Weights of a small GPT-style language model, trained from scratch on English Wikipedia: 9881 steps.
Each number is 500 + 50 x the weight over its row's rms, rounded and kept within 0 to 999. Layers, rows and columns count from 0. Numbers have three digits each. The size before them is the row's rms in percent of the matrix's.

# k: layer 6 attention key, 256x256, rms 0.0713, rows 27-31, columns 0-255
# q: layer 6 attention query, 256x256, rms 0.07, rows 28-31, columns 0-255
# v: layer 6 attention value, 256x256, rms 0.0783, rows 0-22, columns 0-255
# o: layer 6 attention output (transposed), 256x256, rms 0.0661, rows 0-21, columns 0-255
k27 084:588546480550449580559546464525559472485522576481539515490469458613527619509458568580507499490469562493459568492521497458567488521534502442616513451576586461538605512512481549453501515466491540413559415457479541413459517443467520515473547449520507455473470547582454452537516495570451416589479500441472479453462469470475473542508467455553607467513449419548450436517377536457521545567568466437457422426464478450489572526539392494573500401573499481438474552487473477569598484497509583515532458497406520562460484508557571508440497485414426560429486555377502517451443535414492540576443503615483470444516536545503429425586510474528474541473366569462488517492548476508515442502504444514457501501566525418482497530485519537571497431552478477482551524448533549538457485432502469
q28 085:601442524540607480412556533482461490462540505471463489570516464570530543436494477510455564513463498513545594443622465461540515493507616485470476416508460537480537532486409479472494491489504488406463430492420516528575528504504472521641582494448470508462459527384529534564495435466460503561461456501567481512425480521579512440489494507475505494629526460498567409598508542462464431447490498525504530451463527397425474555465390447589622548592558556449522499544428494479534408510479493514493476549450538515562500534432533547532439468547591447574561530507566596502504451462504580483532486483492480510507528533490445556436511430485532526600553496440520468556471408532568570388446496476525449519451554473473441490491471632444507528429477431538496457552473540420491463548517511
k28 082:497441465506531466430460541522528565497515577569473553470512421510508481543502434498438425531521579506479593412545458437508545550510518497451547534440491539559501458511408516545586522441548563503528476520544509488482553544595521586479508593534457471434442542542541598523468432542465412486395489417428544481494471525519565527497544494507496489612521468493577540540461449445521495498538586492492525485498459541499385468522438427582497438666636511473432503525536496438434512501529524624573459441412566558496484603499488540437462479496563562523510561529462463502430487476517510391552508461410465450466484504515424507520462529473533493508460422459485494530604529508429462438487463404588431514396486538533519445508446611477437574405540460474489479461467457542535518555475505
q29 086:554523518474470503479521567525517511445532426682475504558562553547413417440523425464471506473549458463499552473476499397509507416575457539484485489472412467525559477558451480440428431513470538404487486558523503467380519534462414487471419437497503491564522455597458457536566522500427552452562449485451495498477486461590492560558537584529473546529483495507492474549531488521524344496530532454594524419478515502487451407552579496427512563549535555408465462464510476485515456524445511556506587429425430478554576581592534525542556438564553522450453534475422488534524504467479557469531498495541537513548500454517493545566556549441471411518518514483453486497494487508576488426554523594516483529493479484486537441481555581463430509509574572453583557420567474465585572406424437
k29 085:490600508520554454557538548497499556545503498598511520421454496497480482491460415466495495472504567432438543512566488439490497401552471495444531514511476521556587487519477532441421463505444531512495440611529508435455466499539456516506525436481512467549487523546598462471532513425533538477497462411477465535488571404542429610530423591466530541496508476509456510568539497531456475527562398479575539403505451481477476425510595583551559592543534428514469534542501507464476585425479508539481499435483348549557576470539548389487482544444495535531514423380478465565503461512531610422508443466557527543558493510459470537600507498509500410545432474484420499522490521585501500543468527546621562538512477546531513440494601579457394453600478532480478482515452471406500514434466415
q30 092:504499544458557454597425488465450438496554582490479404527516464573528497579499528498508445491546566475495514513455492434469446474444479511519501445495541471524565495457493498466504423566416434503465540496368510597597572373470499499549487408498572545466574447457441406498433579425605483531476498566669463499483580505432562438496497564510514481504484522537578506528489421607571508434472567472496518489438427460442403465396531410508480489470469589422474520541515521412509428533523489488472509527505541494529557596573524476574464459574521455510551491511487533536488510516479568449540500529478553550611463493352554504442502546472514510565561601468532521494413516518519563442488562469575450540511532496496590552481456456537480504459423458441506525531500478445563535508514500
k30 089:465542476445490476525421430450452466458505601493568517553516503424474525619545557486502484569413402437498467443503444599483504504494429492479612516549519526602524471492410514538567567477612459504462506425604505484423523484443562476477466491493555498491512454540505474507485476505524522569455487576618462464568491474505451507602495529506452349472502498472526499501559435521487489447534557402564468504512527565392383407499496526556497450448504521420440440560593555542445463542527567561522482513469542539469606514420510511520494523458567499543460489487451592571394549584493451403454519557535581558568481489468465460491538497507492471523543561430546603533530474481550525411500447415521464498483534449496491583440524521496561527417508502533467544466543496552405480429521498
q31 093:569460505539494468593470537501522493433470493501509535575425387489596572511470567532538546468553487459563571481442464533443507554474568434456496451597503437498492483428505427538505567509497499494546479497368449546480498422566541465543492567417479424517408448507448507518539535484576518530413427445562610507450452564494427465546567573530517417520565468497622451569470470483536557488487504440558456587513530455481419583542455520388488524479508509546469443444472512561465489470418439553518496472511492503508513526445509445561445534497444486467528439470465540528507406445440527503470450493545557562549418463385474554510537507439573469566501550523520509515446435536515516536508391514473552442564468599563580562405602555543589494537552473458429491511456499568540515400463510
k31 085:488496455546489474428546556536523450459493417392470572572412415445573504451433500483452402519536488540455460414444541453538547507534491544399462470464507503524488467499487497457454565571534561608467462487536516507481512346617577480558469533490477439482463405469533480467494540422481496519471502475585609519439483521483460424518505546485547439506483496456541542453510410472604557536559502467490485569484556509493452497513420476452542509457595554525471521475520551522508496442621616542454439441506577616487517498527507482522518522487403507553525515462391504509414452461417541505548585499540576499524377523430474506465512520413493472599459505521520463539465493537548496529501494529466540502530489501554501520456514555581531547582606526594470613491524491595525469393452483
v0 097:536534567543477576448397438458481506479518525488420530484509537509430529493485517571476464572529488590494469531407534528423463492510541528537592362423519503541529534459410459572504504497466454508477456545470471577467526471451528561473452459552564472505492485469480570545516416464486548605475487507401484658571528445546514436446385445482542536480486493522441542509516555525512516503530471342546556504450434509570536542397486456509431563571553587483500621509496477517357500505477472513472466568503538449489476442508551474533524515452615523482548536376461474503430496450493500413482541399503486478429497528487501470585448535499454484579616515618532592514535472496437522471515520546475512573457493461506490490526514476520533473583488519402603521509458428442553480479482487
o0 095:394525497436524531473436527567452508499502469367520634541567501479499530511534431528447456507515478480436533498533438470542490464586472542468563555504498483445502442430619547479459469614504530517497561541580446464475551577467486410447516528535483491490431485439509534467505589554463602382393541454498524517492540449499457460515529532465515485528497470433486484433547491547578441480450514515521583587511534497424492472508499440615499525599523513463382482594502447488669379517492406450483548495515522524495446435443462508646492524571456503547598500557370557512516503557422437465502498476483482468580481516517551497509534509484479501522431502539568525447494488508476469506512534422458461522565588520493505511569465550506449509575495389545462479457535459464477436523563516
v1 099:500493525537539484478463490452524369455521514548494535482456551526512479435530342537501493526487502510553481505496579513501545521544433532574496474598464497545533489505473522492512528482446518495557524541427441608511568544476474513569540542420578537484503443511501490538454481487499464439550490455435473476428473514591443440515511418513519542388454543457484548492570469469626476403457500481476473461337476472558434468436473488467512546509516458429419514375536464538558532371565555403585523474548495466494495547426507517543473556529479517512478495599471420591541518578453530552568500564500663517537477518514514468508439576474525447559451489571493468511447533490533605548485428503510593501487488487501575500468412463544647547478492542522522434515459466563478544390447529
o1 095:467521532500586506396506499476443541492414558474391460512627528487557536535619499472509415517467581480425567490549491435515425365461468482469491512474470503485468531548518590493575470493460508470520539547538500491452476442475437532499521414556573477488456490488467572489574444475523449422517531508409444571562606528546550448463496584513496499548537555560508461552407516571438635521530526409574395496466461573421588541520486543488412462442550430480513407527552541548499614524514515525478512598470537492500525464489517515406464460517474495563519446559483561531476527487493531460469483541452451494488515488495496537534503459492453507577417445432539462547489454496504494489501491494507555435448528447579530633425549450452415481396440569550489417437510555459595550525490544
v2 103:504520552403544494568508458417506525475560418494520515500530442527471392507566564455451485463424499510458532518493466465549485537524439529486519499472573417509495476533587488473595355472464451552504577466497482471417498419457471480530580384450552479487427471553490509513561467524590435521446504447537533514527508498539479483579532511506503471540522417450505565549498521484488559497540487489569531475536595517514525463565564513588529475475606561518443574383423496503481543478503450470476498448430491494520533536393536496516465469489489550441477546399497527461479524514494518511442511519517456513508509540574476489466554537536449457501450484499390474438621467462490492574547477547598506540504555542303455603557506424427455423449483504452604583565472575384446584497578541
o2 101:549399475508469485494482580538515470499460580537564492515485528548462532560470476527509566479560506524390427439528533470493484492435427449585481583544467501463511538491399532440526502553532488395458465525388451457472508465475458533527498508559504450519513479495551566451590542450478455607560470473437514488497421484411509536529500447539496504504515460550487467574514453538432442443519494429524578484517461339497576465454595441564501519545580516440470598448405447519551465502489437541492449435562508490588481600530501535544574579498563504502522565487495574444637443510498521445495455554477546437376491510520535576509543512477456514443522536485492560569463480477500520510452521582468349530602468499468461470477533548536496657442458495505424604536509504465423480467494513
v3 096:393598573500558425552551466552527484550541595633485622476533568448522492479443409553480457504462443536467488509448486518498580485480420523578486440584524505437392519535483534516470540549600544517469538467523583528502472462499494417516510443468486571519465480487567456462439469515517558495518409429561587452391488526491441536426463469466537533458489489536565459436503466402443447565522517475569541459521455488484466515502438452509518459478465495598378458577512511438454468437483497477564503530524535565592485455500463494523476539506493464505517549482454511541556464539513526517484499499522532384555529547443357478508555524541552551523495442478549561389419493506591521426501619483523435598518533517416516478567549518583507521449388437587535476543503475548483442541485441
o3 092:473449515552468543451441452477523548575549511534466435534443368461404559417581551428517556629481541547554520555540476537489539485617507527444454480468514447540517516483511511499416528564462469386513441447561423533562575529460487478450423507476542483422502594499540417506525467512458521548567507585415374443486529451477532487488501505541470484534495483543499526515424530455465486570481471556482435385502432388546502543527510510451417469419483473491488481515462511527580455523581512452534540467559569508468564551579415475512540517510468466495509388450578565534463546527552459456573617495519451528564585434492544534529429475503552435594503562447466437486459472439543507406470532509552627494531529499427495516487440493517505617493519507458533586464555481488419489494538517
v4 092:527551545503495455449500611484440517498418502512434489536438521534394437470419475493418435571548552391523547461579472469476510435558500528513502499514538520533483563562533471480529584527522446502516537555474492629500424519580512426449514517510468496529550529493592407583487558408475530517445453545539548524467498417449452448538468539555503542442446469493556481429551445483548557502486403522520435491488551414542477401523524528513506396395563539420481483520463523458510609391606492549509517476569520491572464540412498486448514475512422512516485502431488493391592535478486459515535533607589459510436490505525446505562487466480440452511501640542505482439532494490438421551483440493545533496518513573499527395534433451462524498597494569480532463447504459547417506532607429
o4 091:492491505510471447572515487501550509468571572524410429442453553487534455516582538487535424364502375534557516435506547438487535520530415374413519601418578555561514428529416559543508434534434502537528505573607530513560552458431473540514512503602553449445468530382554491388567508585456503475390435513438488439517395458502635546481570548448449522526544476575521495466563494422479477408582481464478509489465518539534461493587476533495465510521507459455543513545477490558547522470554512460538517504492581461514501567505470485554539465480488526440516504467463470572455491477549561477529444512532523431461523409536567432467603499508483457535454476550531487490557542512499518535436570544462480490533479537425427502422543528491603501414496471519391483493477546562499545552445459
v5 099:546456489548577528439490579621520502561576553458521544399438496404521563537486518477538505544571459412448516547460474430497517527399512429470408508461462531463425570568460481525432549443427523421538490414508580339493588500456573476500543503490486513469577491500549424511438446477530520468454497499516452504513466524439522463526472546526492591509452534481522459505467530535513464498330437595505531522498517478444475510481530481544639416453452621385464509550586464530488408474519491557490471547463495490471493527459463478484515504523459454552592401551503552571575547536594558489477502542484515437413498527532485543454511436507483508450472540495414549509525546473550543485445547483566543491450474509532507483506584566469471502565493600512519524407501465550526640521448462
o5 092:477492534528526537475502394485510544476466469510498502453443601485489492438467602452509510520462521531452461612502476502519534445527444437464434447582544432430548514451524501492506555439489508578508452477794538477499556472527462518464483445578521473471500445431521447495414493538517486524617563496486499512565437521462564526492476560622612418391484539475476537498499557514602484546623516386468364493424449537573551462550477616504468550505539486489535571507422483517457608497571559457579497545502449566527503498477457486506520487448551515483496516506515437485511465447483510478529415550504530489438465472514513485553455497504488552501553496551540478432466610526476475474480482549447553527560484487454433451545445446530484410524509514441500500507449517482442446452477490
v6 092:565417550421521490513530474466569482566472497444529526480551476518479504544486501466508569570509593473489506482458472498478508348476539507467543472449598483476482541569423492473479549471541466414558551443589490509482546443524458480585488464480474539600487543423501597532525428550526518556486526527556489466445464531439585598455458438556567545516465547332566522473515452490404483442496502535412516519580448558480419488390500594518509478485423491419495523453547553486513446498416471527480492545488502617530481503532483423435560524439525525557481512425504509517466521519500542456537510529588574473438560558466511588593528426362514614416461499497483532446510512475532493408523501488561489431462478534486487471580506416546426533501463499445524381510564566565509487403460498
o6 087:514529482493462584543438597455499530516425512542545494552489567453566545414525585505565538554503532516510532484459467482534615576486415413581511489521461531468524460517543462564516539413422490474411511465540436464449540526507534486376471480521421448445419546455509494514454434500586492357534546558530486512505524554469476494492470508484427500456546495455444462474538452455518577395379443502439504505529457543659436464518438544480578503479540497521636469539474443543530422455504518524553498517452471539515563392462424548542537569562442549495444603455547487445442521522568525507505497413499457545530555509499549451505528557533428474563517461476477459590487535524404472434450527507440395456519473553508487506514532590450548586520497559496511522506553441513391525523595522
v7 092:456509547437575426407416529408525536490564475443538494493517498561487467503433487562479572505469492512497531513471480466610513547605490438492431484421546561557535446418592516505517444615484561537508510506514523445454475468496406554467510539504514544540428501500381435467476460580473547597535491482508496615419542496443353520521587549509461494497470533627472531453470526477510583540459474449408492471512466504583485516571507611528495505493532494514555520469514465521412416452520499418588592468465619393542631507516519462441454421521502539566460518452532555551511474536486596413493538494457485458568508603535492492587515466542530451429529463497476499489485458444449473487512488525533431488494530450494473549449560512498464452470480378444436514557555526517453574497485552
o7 091:552495423477458573581429501581550526530544552456543402514489482369525541484519567406536435496522466441446471565472572534549481404522531467495479474562498516540483516538441442535525506489510382425526545487264539474468489421481457375457488433540592516544479572496501526593522556434489466534498568457504539453545516468511499498505557541488620418495490507528434479564495516473522430513485497440551560483495465542482461564529468446468452664492473580522416493454525503417612543538487523498471517476555517597517544497489509454584487518514509552518516503487455470524451455450471525442414456518563565487484581442569542390415478560516501543544524544475469529552469520427533516461500572572478523545572511459490570470476507527515443481547603493473485473466469495488503407457510420
v8 095:540516462509529528567553442531527444463489544558486441534516506553552360556434518540477609430505485459505528550511388473473479602524490580456491492418534548545536416485530530511521397428520511540450529417543488515480433488586385498500500477489483458343502512486466478552554576381512566591520446458497557460520564501475482474547522467468560489397495454501593437555523559515581468505444536489587492488493539465532523535467548474556516616533528495587471555429483434430412492498426455482520442472381611452490487544511523468467563482453498526560559375465540441486510439492564491523522452518547486494510556525578527493435503482500478459541443456503530468447551401450430461609513429518568509513507482492498464497508555511615433487433436522512547562544606521512521473499585517
o8 091:517480492541479610559475556496504474511494434483501513521442469416493577506549504526489595447586497453461604441427482512523495599477489508419546616539454350428565514450488421426400490425510502562457471520412407445468602512480583447578523575465504497513378576487516574479513587492477405519409477427533442379523498518470461546584479459518457514513530494571480463540535400507453508550567512417464575523468585425555511520533503555513392513469490559523475490609469466620540501481481603578484491512483463510578527513489528500493461567469525521495473540471510559531524539487441543560456470490428518510501497498485396498528464467498489578507553502491619448506483506488538528420501500521454458603469576515453500524554460502455474485515541504466490464475374524501428471492570528
v9 102:514521520529529500521393535527414525406491508575444560498501520586467462487472588451494522446591408451478501522522542474561456534535531564559451500462513621544485423412464465416628470524463458568444507531486547546465480560475488455473490516494519446436469471568446527626563596468497545482513515492564520478413473615527567489491567473467553573526431512508509568517554435427544486528537451489526503527468517475474548463586533452494427494540635455487503535447500455470411495549501454341616490414420479557413542499427515580503472505474365494525427565506535412523516469631431431458477493447569577465476481465609551530526504488497544469565466452475516529469541534555454486475553453509538505537446535486464490539532514496451501478475476574519519514433463564444494465453442530
o9 095:548563422477516556457468599493481471509558631513473540486524463524535427509514387496425474546573555449527487506554588533476476433456541419555513532523525559460430549540452518526486570519362551435459494484450418430548533572556475551608532436521482470563456520517392555418455418488510476463471423423500549432498495447553459461487530454490469494523536473552576541479541552446474534535545492419512578447509516456475477527537467486564494593497389519467470526488437592490580514463472472563513525510525554483627559578577486460649516494532578596561580469554490487545440529500481442450558428443465406519589467474495490523503561449470463398500532523456514521456519415472510510522448482519514435578555551477482485477523468508486450509446416511398515394498431488489522554534464531
v10 095:494519479471452463433483518492520579582532454472451484521535415490516576577585478495519546480453449479445393486525517512467521508556520493593547457485471593450528462501481574445523486523546590506510543553455363494467497554521475509588560518530487579528493492410511479548414504483515507608519498401467444509520533485502426502526512472538504487472432521415522471540497507469448569465405539463505463526443529515509549345548541493416527559562495572524585523420484534516552499523487575522405488541509472399477550456595556487467491503539403497507647454532531449472500543533429542495406522422515519465412511540417535498520557502552513314558448502422462538444430632573546526509549487540377503424541569520502519483478474500485425427542498498553497529502530428489513444498454489
o10 094:507519470518497456442487408560515465453453498603446606542533581504519422533470507500505462547464542499551440513580435546537488532495481419503473507414545408509472560478567483477461511502487421436480485575394553462526570534536431474476404443498483399501498490516569432583390493633498562494500513432449458568490492487560569488450488578436461582537496481458414585447470542524497392554488520544453560494508554536476634485524487445608544519530486454475547409510484510500458566563459490407535484505523520493527405410430414547504510548546468416501498608512527506526552468457496469541532497535489513532441487464544542465466381518463546598482517604535556530551580467519416530503410636459542433511465463531408512496570476472491468530506510464544500434512469539559516505561506477
v11 103:507457605403455490601472471423551515590526498446503597502464504495452489432540560446469539443522518517528547552538383516516490401475540572488517524546456518445493540492450517466434495452574525524518467470498500466446465520475539492555482522506547532434501481531485487586492418596399509463539456503515516508410542550477504535487450489534432605450453510501520442485652492449517543515450511439495470503546572451482560456471474516381475405558528560519503453536485486578500513481455468528507534525542539557612491596585536462577464414506495486533509535440503543465472467444552425448575434556540534595461499479451522467572498409499340548482460445481396466487521528412500486417492468470540527556470565493540538425421474511465480564451540536426622463603561546429469558538580488
o11 095:559529490497506512519432594576462469537494452472484477469544492430528506470504461459460546614494492586562552429532510444482619454463431448424518531515475565557515516492547484522504523501523527537420551425482536526504497475523519575525569530540501504447384496492500487433450540520561372524532505560376522514448426537490474505430484383430486552498506564578485525403471483537452615519436480497530537521479471519520498563493511579487486527419473434486499604445489507420563532536423510515483458544495511486447425520515495606555541607429431488557521515549418561478468509506512455542385447511528558429418535483533568497514500500607467568429583520575467504511479559531605404557537500548512424532558506416475418449427563489407425513500526420556460415502457509546510429474582496
v12 100:480467504513536428447553492481519545485428495513470416541491420499477535586557517547598505451518505488567475547502515522537530499525505479420519526464511456480489487507497465541546447535501556569481415434491523476509496448514429473498436485447474551466575457530574595492524524525492516406508498431595465457532567426470527521429509520443474522466522510429458465562449468466501472560557455481592526590582475383507498580616509498474419551569460451546533546519488487586514410443524559516493573547450447403533410500567527454452526483449530542507479555508536471447629455454463613513495482526527512494480486550591477545510520589406536510590482477584572426427452566511552564427532489408581531504447477522517419563433560500470479495502354402477534446500461450543536378417569577
o12 095:545494468556546493512376460497464442509530486535494493608457414504570539398518468490493477524467456418507544472441451453502420524605413515523575490517529529484498478467421515475547478470505536526483415536491505588512564436545519531499529367457450560429509537441533566557512517501463495518527524533503551489539526550462551551585521436472407405541472503467594499459454539537475521500506544511432521405449480574492468494417428506550605530500474562555470455618503566497458578546526538495463539485513516368364528469486521529520417485555468423443531469473549561496614566515533549433622439424533517559493459531410500529433418477580502505445516523507457479482395423537439476559472536467448569441531596514469548500563536602420517493553526543466505522536468506419490496502534577
v13 092:467405521573488463637455536404534548479475536471517486443525535494572461495545436516541495503520569526514553516534504541576485446494478481455527467510532495418480545399450474566478430489569546573484570614520461419601424409377553498522479528428496493549541515588539486527393487552549469439438546486457524374458512530508509525509459383434559556535514487408465476522517519452475455475393498483482500452481500597425549496453451506410555540460537575499565527459464428553474545514548513578461524537546478544465559474502520523527475397553481514490511557534533506538505473558486463519585540399511540531432473523489507488456535402526415524372538580480599463519543510466430444481508476536549505515557517526551474441449475477472514627471531408495531549564597515467452493570502393
o13 095:466406514415517527485577584523461559475534443447490505574492547530523457495434497478522489503350508554443574491526491330482572507542521465459471551535438593525564512502522487455568535487550440480447481452445546514477563494594487588534560607496465543458471537451583477560608427446495415498493452560456396596506432484463501521417479493554395574403474485479476531594492563528566554512490461494523577510552529532509471491610408486529486498564422419534533406432477489485465512495617533476405504532469484550587521531493415514521542488511518552458490472478477415447545509532445449468484492420481468511455568598491558560450473582470440506513515426564537532475448460443562438584482468529490516509507582507492475426486439549504492529436525541590538482519429493501502510480542451
v14 089:505599520450485545432449469509485432517496518547486563546479509461531519457556595515561424460389431538574465511559602448478510523555520565529551446493558448457459451431430585476537490452464519570526489487547473541599472530575466549494596514576490416518465580529441499461452583552526406442413539493537559413554516517474486534539466503439490472464530550430499492422545482465460489487488488491398530413446514498559448596515532559490492541477572502553516504501513535503473592542505492470557485542482523519559450435430557563517483361441605448451466503493446460543513458512477508499496535473446561530397394585597514475556568547573514464491580512395493503510452429421528513532531448484523532514518489436564521463469374423589573460512423546529505486527532499509430462579429411
o14 084:358516502625521527512565492544480502482545517487450481499483589665499451510513444424494473461476480390439486489548446405534524440518360507503524542459458549534507514479460436463477521521479486482479465561393485461521564499470526579506545528551526527548535524506452445546472485516422538533530524513410535562532508557533468418512521543554465526485434584475443553565498497441564526589488500565535469502515370467533541497502466600470567561458550511533494540501497472492490442521370526381508513575507411478403606627464497497508493456578460504435490444516528527437432558579367492485509454481532394537552584453580479538527521498540537444507503525554501436534428477553528390516491507523506460519446522435373502506539502520519515494399536488530566525475494525493560535448458537
v15 099:475436450506573523513489538578454553455503446540479503488418395425466581454429491575552427508518554476554530489575446474524502523604484526502552540550525440522455578526449583501469521477543494445445402550549532461391526493499490489554464511529471558422424527439528498478558564418463512550474424603475536504528533487525487452486526520496524560540457430531517496491570597563537527451521596522561503474474534447463524461515486549483641520486465425554509516542466478552537445549473402541477442596421584423460536538385529511427437470493503577468407440429551441500440495477488546476550590585489448495460530448461489551447519530464390487478453533599531498516524544448478531494418513459498503461468470567519497573573433457474448549433524421542473420629498543558570502493394460
o15 097:536458513552459475508484506539538544526566543524570476493510452398490485533436436499473496532481488517472468469468476482444414574525474466466463471487397502417522393536437526519421496497464515589455538478493482518612524383476535521523456526469549512438593457456458428507482504584547467469473566458590382493436362527473430431516515450598532488521484510541489494480489450502556554546584504456514444599487544583505493500472554495439437453594576521463506471491447522534476553408523479453610531541552475515518470556527528542591494585480521586461451444398417512530629455534435505435454539479481554493592521536448466491464448548522543549523506601526484575475505607537534457476530579478487505483493468519604562560414474498423492487607342504464513498490556482426517550484525504
v16 088:459446557563520504515555587479522519527512539505541471508451533493594502518485513507508565461602446549523542523549401508470554461415491543524504517541560554369573522411504515426428526441493459475572404464479544450587525500570497434507482581464497528397489510540554425522484365477581497447495528535555487512543440449618501552489513538581559563467528444455480550467436495520476459532508490501539545548494609468463402550434576551496547529576469466509385503525508405402444525521513489468502462486503437547519548500508519476545465456449532461531419451476522538492476519535511530493523394494381450457529528496533551469497493523444566470561365550512412434521499485520429525426430502452521589574470514487463475583454576641439471559401472421516483498484557490560514482583546483
o16 081:500540456534565477554434558524427418549494543488509475531523509483434528525483558512381535507496575435466520493455545421525456577568473518432457543428524389533370482523471441559610530542490679460467547388618509549467571438432522575566549540494468452564524481492437456522557497448458423481563567408539504490555572590485398527541483480444547547558435485494418436566514557548500516409599520512485478429500565552495501483463477462459436516499531492587523568467575532507556505482546527520501398516558445507536458511505463521408451595452539504474560441526486480461475552484530535474475487363514526520477523466503506491585465459473431523369579424501525399460547512483608471519491535536511493517513511555490466436464438488477505441495518455510521486516491498457489566483546535
v17 093:516590428484501547543476502587428550437615529467547426430515422531499512574419491467527528511395502528446510559461515487601522588439505415364487527491454412513513453527551523508457449513527505442525385526531567549488508434508535516386577481481474464528542446541532475531444510503535483476588518534471533527428560518524477422593457519515514560517556488570468443476519551538418541535539588581437483485537550498551529449439467500510579315467466472488471447578542581527518502480516471534493426552487479483461437529559537442567497470524562488545513432594534560532528529554550530559447499506494560480381484469538482497501564529465400518478499458424417421482475458440452453462525524540491477479512580492481564523479490487452476444514585464550411580559417476561574462487399464
o17 093:553384461522479481535429404510603469435408494520498490407514508566468467491489498543480473552546437552530460488504444524505546395581479497537527491529535405536590647484359552336490548496519498482464522530441581509445459403565518469437507596501489494488551494490456429435528529495456472561477471504510485491555520488439504464456457523554534486409430573516475520467534388454410497530532511584517422565408493603507478493420487508483478507511506433597512478541464446516430512543500485434487485494487535535510491527410490568527540459558527540476490536418517520549420579399524489578552413556573534566504547529441565448451501556424545554501525492504452535461450572499550495515489549459473570542550475603556495467528502524611485418628469517524535524530457523516507507450493529
v18 104:543509432456508473505467482507496556502480517490475471473568476517510470579518492462409491537531556487541513474506596516418541533445458497522593418560545489511483398539467592450491439443385466482458445514456511487512570528514500487462549485592501507453477523470463500628512569550495487438541471480439493393489497442373451433515557431468505512479567454473521501457490501515383588500454565630499521485488483530515517475562519544353588544551507498513581509482480540539473465493454583553487511649437497495498397593514384439501539452501464538394489521469483538554494575540583514547462538515431577498559538488547526558601517370485426592473463465497515517525485495423502489514512526464463497508496536565576556480557525538543461546519410454416475460523407461560469605555566516
o18 095:516402617570401538467593443460483500540479496416482515560445454495534424486506459490566443506462559555412409485495434454477533541497430499492511507571478477569478526616498491476453548485629558489609515511478567433524496490448522522471585410524539528500568592535451525512511625518558509579485494480513441499558516474605466465548504455460373487444480484447536521515549466451506482506453535498440519404584520562510607524498507585596481509400546458441582520477494419493432418434558413513525455432519594511491496435505469506548525522493538588540510516490511495509479453463471423565533483542484551453547482536462514454521423552461500492476526471512434435432489484554452497328494538527468467526501543579552468443501543477470516505473445476495558472543482594483503359512570529
v19 101:513528443577492419486573443485452486507451440544520463541467516476458522479512510460523457402392511527520480414485460469465486452560535517459586535520578442541494515570506530569578515439543516494495506521529493534475512420548426491446478533484530525454519501496490593543493539523460500602488484501477529413415484441451425493472601470530465547564586509464497594485528496363552498533486573453566507407473502439430551543555386440633412423386490543490494551452507464552494528522541526462519542547452515419483544461442526465530438443490488470455455463485501467511477565528422568580494476564503537454572457585485528503484520619568491555526469619524534501483518463463470566518477496526475440465540492434469484552557539452448639637406524521580455494498632466537505451410538507
o19 094:492463522529450609495462531573442549621546500498506487553468465467558626456490386566494439536487494502542534440577513505505408444395493489511570477444472483528550498517381524580486455464463485549538542490503511496500504504529486489496522503470511465508384513537479531477493451521514522521522509435449572483441475453485553472614478446564429558564542444488479445582382539446422476564571377494449429564473544445561455550486499565481641450469513500587483473504536602560492470528491537520524511449488525513473427589575444525456454528508515551481438502429402546421451523490462470460525536607596555575526508492511368494469502540456522541549336500495468463521471473417510521601485566451503434459477493505570488506437449490585497549504487586532508524482502551473504535523465426
v20 103:455478556485628472454505536440372477555589609533500531481415491451537493436441419541467489482434488473448530481461588478591463557452502501483463511528595478507507571522439462483465590535413501485575612512476459502452493483450501529387458569594530512391505369547513534453446535487508523595519470410474542536529443488488550549461554479510478508491551488493516614487443510448505420427405466479400512519534540508566508586528515442530614530532499478484522464447514442533486569461425514489469503556522579456509477446467488454575495506441528611541539426447537466550396511407517467528530624502543462516550521499441496491475468475488448504525535470508602460605536508522500412522595485514546448436488502579473512518526472402549527548416524430479502539520566523556536504474441519
o20 099:483485532418540468466584599486496532470405477427483563498461552481493464497578474541501502518460427555495519530493513535523544513547633564511421435519427518426435512486478634554547494514588488464506530470380426459454510472469497519590481564550572597523443572513533410537544485504452530489496539429462466500574453526439568577574507523508560443525473498424526420540388492576515454569474412492523432461402399464560449522537525571502383498571466469491574478447530489477520512440456480523572515568555520535505470536513462568527440462570475601515482448433529519519509467576501446465487470457517506459513472587589437435495555513444515525416443626485541586567512509477423479488435506479535462549454549488557496475586469496537481368518531465456554496551469494425501429508516453
v21 097:548535527493419522491505496550465486534464500485502540465445453482459588449485516520523429506535462550460444444568390457568484511481522482501539464427509487488493565477454489567520436500501510504583438511521580524537483495508529468405502464484327541493521531545640531469464500528515599512446490503504507487469510569559545553566525528536469463489459636529615465544520473551468435582467448463460431609508508507481599475575586499411505504489464397508509505445489545476516430530489453462409455531533577537545459453482583596503530472508586537492585497471415415443424462546619475483530525354562409437409544529487576578584524468495510466464547547585521521434499556484471512540468577483453526483469542530448518410527472533553567467499489456516550477525429409500515413434509471
o21 092:536542475485450467540520451501584486531545437435438486469519542535465461480440471531520487543579440484539535507445563496508485586555450485525593521529496549418539400461564452582473469563458449481453509479542497500599597559548572454599556414500538459460474468519461480544455474614490510515492559477447425585534510471421540579446354482424506526552445485464513616449547535436471460506536405632481478475572530418550499451459485523574539494496493491443511486449490595463448571489464448516530504510452404438473599430514464528493528436528538536501511483466468499474641538484542517468534481488456502493549462565461530368530514533588512460490510497494584601456543547547588495412549396457513508545512508556507372442460510557457450443528512499460509562438538436459472492497450548
v22 102:496530559515548505570586470512417479484490463536416449485564544539558534523456518497472490428499498445470492506495532684425589527513530433536590485535474546476538475444412543506513522453489475489528574488422431568551472614484476472451425438512529502500547549467524498418448424497525477567509553543498545425447476539539525507508597484553386573403506555426558559592488455480442391419476530514436562467434439528504581469430463523437435526561481462482567454508511514489491434547530441512467472543449455441534417517427470610486558556486477487522464534467471471536422559547460631562486515487484504526397489496506499502548616486551533476520569554502523542379475457564480439527535524527413481588547517415474574464513490438571508564529534538440539473459518448482497552537540413